{
  "head_dim": 32,
  "qk_norm": false,
  "final_lr_fraction": 0.05
}
Each number is 128 + 24 x the weight over its row's rms, rounded and kept within 0 to 255. Layers, rows and columns count from 0. Numbers have three digits each. The size before them is the row's rms in percent of the matrix's.

# layer 7 attention value, 64x64, rms 0.217, rows 0-63, columns 0-31
086:160129114138143086145189109110148144125126104124112115174147132125114138103128119118161097108152
098:108138101104108084132100119106158115131098095109141090123130166121131106137132150082086117103107
098:129139096124142138128185109113128129158130096110140102108139099113127157087114108139154109067125
087:170124115120141087166152123171131124148107111154127157137122136145107084119127136146113143125112
084:131109124132171133106153138077134126115108119118128173111091125138119140117151160122084164194150
099:144129073143120121114142148107127089129138125079092078136113161097123098143129125146121131131129
100:130124150150140117070109139125144155157147166130098111092105116131171092161124095149146113123088
094:142139100160131111146122101123082161096104121128131181143150081132097136139127155103106121123085
088:134130106142104115130114169103143126113122120134165118130116106130120146142091146122152079113116
100:165131099110119133103117138142155167128156125111158137142165152058134149128113117166141114143097
096:068108140133125141108169097122100098143084157145115104107096134117117076101126142129148128126165
076:136112161183155121098103123144098148123128108090131073137121146135154147167144113123103131093119
074:134092082126133154166135157162151101129142156145142159185152149135141100096105146110137112122141
110:163122134132143113120109110121134110113146175106160127111109122119186113129139154114136148111130
096:147087093129121122099089148156127113134125167139135099144126115137122160147118139101125126183134
111:134169130133142113137166123110094080148123130096116095151168140047163152112117109174113138084121
085:190123169136124105130109116134159086109143132098132169130149101135161116179127114119173153138118
095:158154130155097064111130147152108130118107092135096105117091097148119105100120130119154146092092
093:106179165174085092122099124108163146136116147142132107108116138119134105114141092092126106121169
090:126104157133132173157122143123129145154108130086165128124118121147173119105122128143124109178100
088:114130134127147109129182095095079121120139175139127110113113102079139129112157086059135184120156
082:121102137117141195093159133134111148085098140123131117124163168115153107131126120142176127127160
089:122137101195120094163112106113148136105097162115146113104083094112108091149088132150102124107136
082:153122134164120128113117099125142117116143157154168123164134154156141149098159183133128132133113
096:151139094177144117137164093140118109138160102141131100098150142098069140087120123110142121110117
085:090140134150183113136124104115132117128161155135163128123139068131133105141121144156170141149136
076:111103143117106131153098090145118112122127173123098084127130153123079133079116139156134140108095
096:127102135081139148143139135148122136150146117079109125184132140109139131129128152121120156141090
096:145093151119121161151094137145135169109153165128155177107144107190113124131119114126169144149120
094:114113072127143101135132151113131094085141137181116136085105114152146125111143138094097094103159
076:170124099123152165159116159179130139136109101117125138133179116122138120140149110105150092150116
090:115114143090089184088117126118132152106135100129107119155167141119134108140127103140135106122118
109:083109127131150102118126100125136174142092105137122128118110092104128139117123097139078120151129
098:085091105111098108131105174156113148126123151121102144113131157093127124149124117094116105116063
097:131142083158168131159108107116134162146123067137123153170124116185129123114106123103135118163108
121:141105151153129130155102125138081105116137121118150136112089145151091126176141127144116086101130
109:159160136121117125096165122166115097176108148157126137089117141119135112135093137172120137136088
117:139118149121117095096162169107156157133075146075122125136135119103130141093129083155156164140147
111:136156137161111140168144130113130130118182139161090140144094114163134110100138179096070133134163
118:131102158138137123112107148144127100170116119136155101143178139145075131142165154073117158173112
105:098136142099138149128115131119132150091127138134143144150170135107100148077175108181111132128162
086:153150095146091128102122122154125155113090111131114108165098119101116112104099137143157128118155
084:172102156118116157136137108179115132128174100151116091132099140129140143113118123117123140178141
106:137123141124127116102141100115133140148100128141128083144168159131121132112159099093135117181170
102:170135098133143103119135132135132129095121118144174104151162109147192160120104096169136117110113
096:133107142125165100142154132117147075115121116112134143125117101132149091113157131139136165153139
120:132133116123154127139144157088127108163116146142141164148146082129135154092187106112121148097123
119:135125148109160122151156121140131172156188126162162142113115143144102133112106092102164121179155
096:138135127130087065136126090138129130162173141143143138122171104139105117138077140127135126118131
106:136106146129123136134112080126116093100124141092120137083137096143145134083137156144134163149151
111:151148107164123119146154119138114154143146144132055139114149117104203102146146136136137098125112
089:127155142133127156131148110170142109185129163120126062129103127127097118107110112092151120079107
119:102108105085120129163168117101135143139142105187123120118111103097123135153116137115130117110164
098:151121137147128125122105142161147111167133091141106146112132104150159105148116120165132111134138
089:132091202129109105108174127119123101105167124146102101095168139143116106109144130132173108111152
132:089127139111102095080103150093143155092085105104090123136135160155101166142125139135106158124167
098:164117178099129129151126141121135148107125138111133131132131155135104158171156116131150121116137
105:137138115085077136109108155115114092129156163154104116173099174148169135131121118094166168125150
104:158169147137123122122146186105104096116137123133142081104091130145148084100059160100122160139144
108:156135176149146125130134107160111139081141114173164135128124127144096133109134115154121123126127
120:133104130091129126154125187161179074101152169125128115135139158102151099074121149150166086115124
127:112124118121135125130139140116152115124119092121129126111114151143111123141138185132094127130132
111:098118128137119118132097121137122137081136134139146159120125124094133137107140100127101110183203
122:135106081127136161133201154101156127167132142139149131143122086138171162092113149109111081197154